config.toml
head_dim = 32
d_mlp = 448
tie_embeddings = true
init_std_qkv = 0.0372
lr = 0.000858
lr_mult_o = 1.5
final_lr_fraction = 0.0
batch_tokens = [8192, 16384, 32768]
Each number is 200 + 40 x the weight over the matrix's rms, rounded and kept within 0 to 999. Layers, rows and columns count from 0.

# layer 9 MLP down (transposed), 448x160, rms 0.0614, rows 407-447, columns 40-79
256,196,173,215,215,194,197,181,230,197,173,190,225,158,250,193,207,151,267,141,148,199,207,223,199,229,196,211,185,192,215,197,260,164,179,132,203,159,280,167
194,120,244,200,194,118,125,177,242,253,231,294,218,140,270,217,202,181,175,195,171,263,165,165,161,158,294,138,188,217,251,208,188,211,237,199,193,201,213,139
219,233,229,162,246,208,216,150,209,195,248,176,211,194,185,231,169,250,211,203,209,221,132,170,207,173,257,209,182,201,223,174,227,183,235,220,194,209,210,152
209,187,180,209,137,186,145,233,186,173,173,193,217,153,194,189,169,174,198,173,160,206,241,171,174,225,239,203,201,152,151,224,185,221,201,177,236,212,177,193
181,150,153,191,220,273,212,164,176,288,151,184,189,162,234,282,168,234,150,260,248,216,173,246,212,220,191,257,195,262,212,224,261,238,177,244,250,214,164,228
197,208,217,168,241,152,180,167,220,185,290,192,220,233,194,126,94,262,223,224,144,232,152,182,189,254,180,219,218,181,130,164,182,224,141,244,236,160,224,184
175,164,277,260,136,204,210,101,208,150,212,227,242,237,163,174,194,199,274,102,191,196,188,180,197,236,219,174,176,242,244,256,200,228,293,208,203,172,182,198
174,222,195,214,287,171,135,186,173,201,159,198,208,258,272,127,186,191,234,171,187,221,204,215,271,193,247,187,224,151,179,183,173,252,217,169,274,286,163,254
276,231,178,137,227,222,216,145,192,167,224,144,93,145,233,157,213,254,203,229,220,264,241,169,234,222,255,293,158,204,229,257,205,254,199,245,213,232,220,245
241,216,158,146,123,295,157,184,156,192,210,203,168,194,210,204,230,236,136,198,209,225,128,134,274,282,157,169,201,99,225,188,180,216,203,215,227,186,170,123
185,219,282,242,150,193,246,217,195,212,109,191,212,196,159,211,221,240,168,255,217,246,138,179,192,139,229,224,215,221,183,177,182,130,260,173,210,240,183,93
237,216,213,134,265,208,242,267,218,181,203,166,217,225,161,232,201,153,207,139,239,254,97,297,177,229,210,114,282,193,234,211,256,184,208,174,147,188,265,197
215,220,224,186,195,237,183,218,267,227,158,104,192,261,165,250,215,195,260,245,200,108,142,198,135,162,136,222,221,173,218,129,180,212,229,198,166,252,190,149
233,208,133,159,175,200,217,189,136,269,182,226,295,177,198,246,214,152,278,185,166,173,229,290,162,176,122,276,249,270,220,171,181,227,187,209,175,268,237,165
220,242,188,146,255,197,217,237,164,230,156,274,265,224,223,212,193,242,208,201,180,222,260,297,181,192,176,130,260,117,155,201,165,241,187,247,128,172,195,236
166,180,210,258,182,222,226,213,213,258,205,262,208,193,156,172,231,189,198,154,147,206,168,217,253,200,178,133,166,193,195,161,238,233,264,251,267,291,244,188
230,158,201,257,260,200,194,210,226,206,201,233,167,165,265,254,173,159,215,187,140,185,223,136,274,163,166,196,260,208,223,262,251,179,250,197,180,107,203,192
256,330,205,183,294,200,186,233,164,132,213,198,230,227,231,131,208,198,169,199,206,217,166,203,149,163,237,159,113,204,249,229,230,257,178,196,277,259,183,232
218,146,183,211,219,190,214,189,226,197,233,170,250,306,240,217,192,237,260,215,179,226,224,251,234,165,235,270,248,181,254,209,143,220,242,170,124,206,145,227
209,212,276,144,225,115,217,181,152,252,210,187,230,242,211,245,190,168,166,165,210,145,149,222,203,183,196,197,246,146,278,216,220,183,159,254,242,278,217,145
236,166,210,193,235,223,177,184,203,230,229,211,157,265,221,179,145,184,155,176,153,189,230,197,158,100,209,174,183,204,291,251,186,221,226,194,184,160,211,165
266,222,206,224,179,303,135,194,122,258,108,159,171,173,113,244,173,100,169,181,213,185,172,174,173,216,200,163,285,171,179,239,223,247,186,238,167,219,209,221
231,222,146,92,168,296,179,211,235,141,169,256,229,259,232,219,199,156,175,167,182,169,164,196,194,246,149,203,175,109,204,189,178,173,197,152,179,223,186,187
150,203,226,174,227,228,232,197,246,183,219,266,236,224,227,141,204,136,273,204,175,239,211,283,212,157,232,212,114,263,154,136,227,216,161,203,206,228,170,231
272,204,189,163,181,181,221,189,168,186,263,133,252,159,241,103,266,168,200,170,221,164,187,219,216,204,123,266,169,176,202,222,244,151,266,184,250,187,228,229
212,214,233,231,199,144,223,128,139,173,146,228,209,182,273,176,233,175,181,283,225,138,194,180,188,250,190,201,139,212,129,177,225,227,173,270,191,252,211,255
179,199,240,249,212,241,210,173,152,232,192,111,174,231,240,192,296,237,259,152,259,205,243,154,173,152,200,208,127,229,248,169,257,243,196,199,213,218,207,262
186,224,193,167,191,157,144,212,243,181,225,145,141,178,135,166,158,228,189,148,245,202,240,232,219,216,213,171,197,231,227,127,168,197,242,187,137,196,232,163
143,134,185,135,181,194,181,176,219,181,142,259,168,214,190,201,285,182,186,278,181,216,285,213,206,188,229,201,242,300,177,254,229,194,210,154,114,175,146,205
189,222,226,169,186,249,216,146,202,205,253,239,189,127,153,196,271,222,184,167,211,128,168,177,226,208,249,125,241,227,179,234,187,227,138,225,233,219,238,179
194,218,210,197,265,168,149,226,125,175,165,254,153,185,270,260,179,128,272,143,254,205,132,197,235,285,234,240,234,221,198,233,185,214,240,168,178,210,167,224
257,168,194,166,276,229,140,205,230,179,187,213,204,275,156,160,157,161,159,180,183,176,214,170,190,194,164,142,277,236,238,207,173,190,202,173,166,261,168,185
209,180,231,199,248,168,224,252,256,206,239,188,179,190,196,188,284,293,153,212,158,229,267,177,200,88,177,218,189,221,242,174,172,246,200,219,132,226,267,221
247,184,222,176,205,184,226,175,176,279,170,181,187,225,168,158,177,187,180,208,229,239,260,199,173,205,228,220,153,190,259,164,223,165,212,189,267,235,167,266
196,250,172,192,256,191,188,223,213,215,200,132,150,217,220,173,216,152,208,212,133,227,78,172,129,190,221,171,221,262,192,241,202,248,151,147,236,175,187,224
221,189,174,320,151,217,201,207,223,165,183,222,138,173,200,135,190,141,230,265,232,129,183,184,136,165,246,241,188,227,247,158,200,234,179,189,178,198,184,248
163,194,205,201,200,212,248,166,224,250,247,167,205,233,215,182,201,200,180,218,212,217,140,202,235,224,221,176,175,170,207,248,198,264,220,211,177,274,174,206
226,189,188,214,197,129,207,228,156,210,195,206,213,240,208,260,240,220,152,186,206,180,148,222,158,224,219,188,237,236,253,196,250,154,180,170,187,186,153,199
187,192,227,228,175,200,232,215,239,194,223,215,189,198,187,148,227,142,189,218,186,165,264,161,200,163,215,190,186,201,189,250,253,225,205,149,200,145,123,209
186,247,192,122,214,192,249,206,130,174,141,140,185,220,188,234,189,212,156,280,232,229,183,175,121,201,264,175,150,268,198,241,216,73,210,252,216,192,188,173
175,189,199,215,149,156,153,223,172,189,173,150,168,210,277,219,215,287,195,278,226,224,180,158,199,157,266,169,238,224,192,243,179,186,107,176,240,184,171,138
# layer 9 MLP gate, 448x160, rms 0.0688, rows 408-447, columns 40-79
238,234,168,220,245,154,242,204,281,219,206,197,261,195,221,191,166,195,191,204,131,213,134,223,204,291,241,232,242,146,177,217,268,236,139,223,180,209,172,269
147,223,152,192,230,207,182,178,161,183,247,257,143,190,228,220,232,216,170,213,184,229,205,164,202,190,173,201,170,254,161,183,164,190,190,189,210,168,179,234
265,199,140,151,138,196,163,236,189,150,180,117,166,143,207,200,187,203,229,187,222,226,186,204,212,195,221,220,194,188,202,231,181,183,232,191,248,222,212,204
228,245,140,189,158,209,153,201,250,143,175,224,229,319,211,205,185,170,256,173,163,176,210,226,135,190,252,184,208,176,193,158,173,223,225,238,177,168,255,251
183,178,174,206,192,190,219,186,188,273,167,227,126,192,196,221,279,273,142,198,254,207,215,266,243,291,229,187,173,151,140,191,133,174,154,222,211,177,140,251
215,230,123,208,135,202,103,278,180,168,216,165,270,251,223,166,263,138,228,188,196,207,200,190,218,205,260,253,146,172,219,180,180,201,169,261,202,161,195,124
209,176,170,277,248,191,187,237,168,124,141,184,255,153,151,191,215,204,134,164,236,167,150,188,248,243,150,230,235,127,156,232,186,178,155,77,251,186,207,230
188,190,258,264,269,123,180,175,216,225,128,231,190,248,241,176,223,210,219,201,166,201,208,167,154,181,169,168,209,199,194,270,171,209,185,138,199,194,228,214
277,157,134,210,239,197,224,225,170,235,183,211,193,206,173,278,162,250,125,127,175,186,182,225,197,312,226,260,190,139,276,182,275,220,135,221,217,221,130,220
133,204,213,206,202,212,185,207,150,213,224,188,218,140,192,230,154,201,218,180,192,205,211,177,152,202,192,163,267,260,164,123,236,162,198,169,178,270,244,188
188,204,229,193,226,255,215,160,123,177,185,172,224,172,314,134,259,164,215,224,155,222,274,168,135,242,186,217,266,160,150,213,279,183,146,182,131,213,155,179
239,264,208,188,177,194,186,265,198,267,232,175,141,219,194,181,212,158,159,242,137,233,186,258,226,189,240,211,167,116,217,171,226,176,119,227,202,188,230,196
187,198,233,177,216,259,183,234,198,168,227,288,245,141,275,176,166,234,219,208,194,225,300,189,153,182,275,220,246,170,223,148,238,239,168,198,202,235,192,186
150,132,200,228,253,193,134,156,153,185,233,271,149,196,217,175,273,207,171,219,233,166,164,213,168,259,159,239,121,215,210,117,148,105,251,110,176,179,171,261
271,216,196,259,257,244,225,176,260,151,172,218,197,203,199,199,202,182,166,188,289,151,194,235,192,246,248,235,202,203,195,214,231,124,156,249,176,207,200,213
146,215,195,217,225,241,163,264,136,238,206,174,139,210,172,178,188,175,249,144,128,233,262,179,278,192,181,231,187,260,161,212,171,155,202,168,228,170,271,173
161,194,182,197,156,277,258,161,181,247,149,214,207,219,171,216,254,200,153,244,152,179,112,235,175,221,169,222,159,170,134,167,175,240,182,178,207,179,227,275
235,104,141,205,179,166,206,133,178,158,178,202,251,234,233,258,209,161,256,252,233,288,168,194,228,127,139,220,193,203,205,184,182,269,194,230,138,266,173,173
198,124,235,216,158,261,247,228,283,198,258,224,217,205,263,174,195,197,235,227,199,168,230,167,186,240,272,164,140,197,179,251,257,225,171,167,195,161,145,221
213,207,172,301,186,222,194,172,181,191,140,193,210,230,231,233,199,97,205,174,168,201,186,219,124,198,204,243,253,276,189,221,252,296,238,126,147,137,206,190
243,217,259,202,230,168,194,213,271,157,287,220,188,256,199,178,215,278,237,231,194,278,160,254,251,162,175,179,143,210,171,204,239,224,258,208,193,179,199,254
195,183,240,188,192,212,190,164,217,121,202,217,164,233,182,306,189,201,196,223,317,189,196,149,238,169,250,202,182,214,210,183,269,240,152,154,226,133,121,260
182,160,177,201,315,123,286,220,152,188,203,250,175,260,185,170,225,239,277,250,195,228,156,206,226,234,186,254,172,214,263,214,237,195,172,156,224,282,138,143
132,147,240,212,133,166,177,146,189,222,181,158,190,214,214,107,263,187,216,248,206,248,141,166,211,146,278,162,262,237,193,123,184,180,182,259,191,249,187,251
153,174,196,196,214,153,201,215,189,168,199,232,182,239,169,193,143,219,168,167,258,227,187,276,151,226,233,325,231,203,193,198,165,233,159,244,182,174,153,183
209,95,246,206,215,227,202,222,185,251,155,195,200,207,269,209,217,188,228,259,208,181,187,203,106,158,226,153,225,261,175,167,213,137,150,256,208,218,198,164
231,173,231,240,198,245,180,153,237,214,208,170,214,204,217,190,217,209,193,170,116,231,187,162,235,155,196,162,178,220,203,249,178,196,157,144,183,238,164,205
144,158,298,196,159,114,221,222,222,207,140,146,193,215,141,251,182,295,171,251,252,237,223,156,159,187,215,169,253,180,292,226,144,219,228,144,271,166,219,193
182,203,232,184,245,263,149,152,200,151,252,148,282,185,206,266,199,206,150,210,185,188,226,273,198,182,321,208,222,132,198,175,214,267,202,154,220,201,126,178
275,190,140,193,227,137,295,258,210,201,196,276,211,163,193,148,203,177,198,209,121,203,174,211,189,116,264,193,235,195,148,160,175,202,264,222,200,170,81,160
212,191,190,187,173,209,165,178,239,290,212,217,175,191,209,220,242,210,218,192,230,177,127,225,171,161,189,267,151,237,203,228,163,237,179,210,199,284,121,179
259,138,189,260,270,217,162,237,257,261,168,229,251,211,253,200,141,222,245,187,192,239,221,202,152,135,139,258,163,191,208,214,168,158,216,241,201,156,179,178
236,178,204,116,227,238,253,201,236,247,221,169,260,267,205,203,267,200,150,212,170,252,290,146,274,236,215,252,250,192,240,249,215,183,229,291,258,184,256,155
235,271,220,186,253,172,152,185,178,192,204,122,214,177,274,231,255,214,240,152,189,209,168,259,157,165,219,209,199,221,214,229,259,201,160,237,258,198,143,204
150,231,242,225,191,251,245,208,238,206,217,156,231,270,272,214,254,278,160,212,220,221,178,185,236,155,201,216,232,271,191,207,210,159,210,168,196,192,252,156
239,225,277,223,271,189,201,220,271,187,193,219,183,197,204,179,250,182,147,145,217,244,184,199,180,211,210,269,187,281,216,227,201,195,209,167,262,210,246,162
208,182,177,223,245,157,225,242,211,206,226,164,258,159,207,211,134,247,262,164,166,171,248,187,182,187,216,183,181,239,118,250,197,270,213,178,198,215,186,144
249,245,187,180,228,255,208,238,231,174,178,163,214,171,217,211,191,227,165,149,151,265,237,226,225,204,172,205,221,187,183,234,210,242,223,197,208,245,153,223
255,237,188,200,241,248,264,195,240,160,259,153,254,181,196,206,200,193,243,156,161,268,130,180,181,232,189,251,184,199,283,266,172,208,188,196,104,211,198,229
263,161,189,158,281,170,113,247,185,226,214,168,176,203,197,214,224,215,146,186,232,292,213,232,163,166,193,240,202,177,242,189,267,238,203,190,217,261,220,129
# layer 9 MLP up, 448x160, rms 0.0714, rows 408-447, columns 40-79
261,193,161,159,231,178,202,157,269,222,226,215,213,249,269,191,266,117,264,273,148,207,169,282,189,173,262,239,250,283,226,217,205,321,311,135,192,238,171,135
183,157,204,186,207,201,205,243,212,211,154,163,191,126,147,165,183,137,154,248,196,162,193,266,240,198,192,253,237,152,179,241,190,176,166,217,203,213,188,253
229,269,206,249,212,204,224,186,215,176,199,242,175,181,193,298,225,195,205,211,187,183,211,204,238,179,247,138,145,232,235,252,199,248,178,228,169,266,212,195
164,171,223,113,178,137,189,223,181,145,246,115,227,181,191,234,233,155,212,212,257,243,137,213,185,233,209,153,163,180,253,212,217,259,241,173,197,178,236,206
270,200,208,255,192,132,225,255,207,314,200,166,205,217,188,259,186,193,208,191,227,198,170,250,208,171,128,209,128,255,233,259,181,222,187,191,155,233,158,176
139,113,266,184,193,261,155,230,208,194,183,191,185,198,305,201,175,272,260,110,175,271,196,242,166,230,193,216,125,224,182,189,196,173,269,210,216,217,216,166
281,149,261,237,171,169,164,156,213,168,184,195,180,135,143,213,174,177,228,243,201,268,173,255,288,247,160,143,168,174,259,219,187,109,198,132,202,197,213,165
114,214,290,246,167,195,292,138,208,222,218,194,194,157,165,225,193,160,202,179,170,166,177,260,162,253,146,173,174,188,166,242,225,213,224,265,223,226,218,193
153,108,163,174,287,176,213,297,224,295,116,140,134,218,213,327,232,238,153,177,189,241,159,184,222,220,169,161,299,212,241,235,194,243,112,210,137,143,144,248
197,268,202,213,207,144,219,252,252,146,233,200,118,221,193,180,215,221,164,221,138,206,216,144,207,202,244,255,211,137,146,219,254,220,228,222,204,196,69,257
219,147,301,266,211,223,139,133,248,209,186,207,215,151,306,120,268,159,158,247,227,144,212,168,221,251,216,205,201,187,132,262,193,207,124,143,86,192,142,208
192,105,247,257,193,181,239,142,232,274,271,175,247,187,170,159,228,237,159,198,322,295,213,209,140,248,168,193,147,245,175,126,171,214,256,169,219,165,212,153
151,290,258,211,236,194,185,165,230,148,222,183,143,185,172,193,124,124,173,161,189,103,216,156,312,177,195,257,189,273,196,177,243,238,194,225,198,211,228,174
223,68,207,185,227,168,165,211,158,203,242,225,188,221,155,179,231,137,227,199,140,198,220,106,146,194,174,238,187,227,226,171,198,190,159,292,137,258,215,153
152,202,243,160,208,245,141,162,172,267,312,216,130,204,227,258,185,268,205,210,229,178,220,145,165,228,197,195,225,164,254,235,256,156,189,207,110,161,239,209
246,220,193,149,142,190,172,236,180,129,172,161,167,213,180,223,187,237,141,232,213,156,239,270,195,236,250,275,202,229,235,186,222,232,198,202,159,252,164,220
194,153,202,189,203,138,254,267,212,157,214,190,185,212,196,205,169,192,268,176,206,176,179,217,157,172,186,213,181,218,199,275,236,180,219,236,146,172,177,142
185,210,296,195,214,216,236,173,209,178,261,171,203,215,150,183,219,171,330,186,246,196,211,210,142,131,155,165,200,225,200,136,215,196,156,237,175,234,159,229
216,161,240,175,183,174,169,233,197,139,135,249,184,137,203,156,284,149,231,170,194,212,186,169,200,217,158,202,191,214,244,216,269,228,237,153,209,278,156,234
220,214,227,201,174,151,206,124,185,123,171,158,187,223,188,147,265,234,136,152,170,196,205,149,240,235,245,187,240,166,193,284,212,245,184,224,161,140,211,172
210,240,175,174,179,124,225,221,265,197,225,273,205,222,256,158,163,220,284,168,179,192,218,226,223,212,211,220,155,230,239,141,231,182,243,246,200,240,203,198
210,216,219,222,201,110,218,150,180,252,213,138,182,156,205,232,188,246,215,228,151,174,160,169,242,177,212,162,220,252,212,193,306,264,184,214,223,178,145,243
241,162,226,194,179,286,119,167,223,226,195,268,181,135,232,215,208,141,173,190,199,187,316,195,180,268,141,188,238,163,200,227,225,205,270,205,164,217,225,218
193,205,167,222,190,253,172,206,223,158,309,208,179,167,155,151,193,160,249,211,152,210,192,161,216,216,253,158,187,156,197,260,206,234,215,224,188,164,98,279
226,136,222,202,169,218,234,192,189,227,172,163,119,286,264,233,160,133,234,283,222,203,159,256,212,237,209,191,188,225,126,215,221,201,206,141,207,143,202,177
259,270,182,170,171,202,224,286,221,166,224,278,221,226,215,207,195,150,271,192,176,256,182,173,274,204,178,200,211,147,213,186,180,245,199,214,136,157,183,205
211,155,227,166,212,259,221,156,238,256,190,245,205,257,177,258,190,264,217,189,151,235,179,140,122,146,237,223,217,139,254,204,180,244,190,195,180,197,161,225
253,247,205,168,231,221,229,255,164,191,156,129,177,137,160,190,249,205,187,152,156,139,111,144,199,218,161,209,136,158,194,159,160,161,217,185,189,185,190,199
148,184,238,182,252,199,228,199,161,196,128,261,201,180,201,135,149,195,202,241,197,185,180,238,248,187,194,211,164,188,196,140,236,282,271,237,173,174,188,178
228,193,198,180,210,199,193,194,206,261,228,138,209,210,167,162,257,211,232,216,221,201,174,221,173,193,248,219,148,285,223,260,286,186,122,198,209,183,216,235
180,137,257,225,183,202,191,142,167,240,208,198,172,232,176,224,183,253,231,289,201,220,193,237,172,188,179,228,180,212,234,163,184,232,197,180,220,169,305,232
211,186,123,206,173,242,227,255,216,237,190,219,234,154,162,151,193,229,178,155,260,203,212,298,240,234,157,192,223,128,215,242,175,124,266,240,244,227,234,225
108,143,247,212,235,197,204,185,188,184,269,134,265,255,209,219,190,218,213,119,106,245,252,232,276,150,127,135,188,171,263,158,161,226,196,238,184,195,259,183
247,218,209,197,171,192,221,197,260,222,198,259,187,162,240,193,188,250,166,125,274,156,147,190,232,162,122,178,210,250,147,150,248,128,153,217,226,142,166,226
295,139,229,141,217,246,171,201,231,227,184,142,227,195,218,177,216,212,175,253,195,248,176,161,194,210,201,326,264,221,139,193,242,243,180,131,245,277,188,203
176,186,177,172,236,149,214,224,165,167,183,213,179,230,193,143,213,172,190,177,186,217,198,240,161,260,208,207,155,138,149,137,171,149,156,201,187,200,247,180
163,163,205,167,215,145,147,224,156,203,178,157,190,199,249,220,221,187,270,202,205,184,271,179,235,171,157,222,197,224,200,210,165,250,247,183,191,277,160,172
183,243,194,165,228,199,234,244,151,245,131,197,187,164,137,202,198,172,276,259,212,265,141,241,151,147,217,253,191,222,162,164,172,224,238,300,202,216,249,187
140,279,247,146,234,127,174,231,161,268,140,246,218,253,170,155,248,252,237,197,165,190,239,198,227,265,162,183,159,183,146,223,170,209,285,201,199,140,172,164
134,206,207,200,171,195,123,149,170,280,170,133,208,174,164,170,273,192,218,217,190,210,184,166,210,246,126,175,224,217,225,77,245,184,230,183,181,177,205,241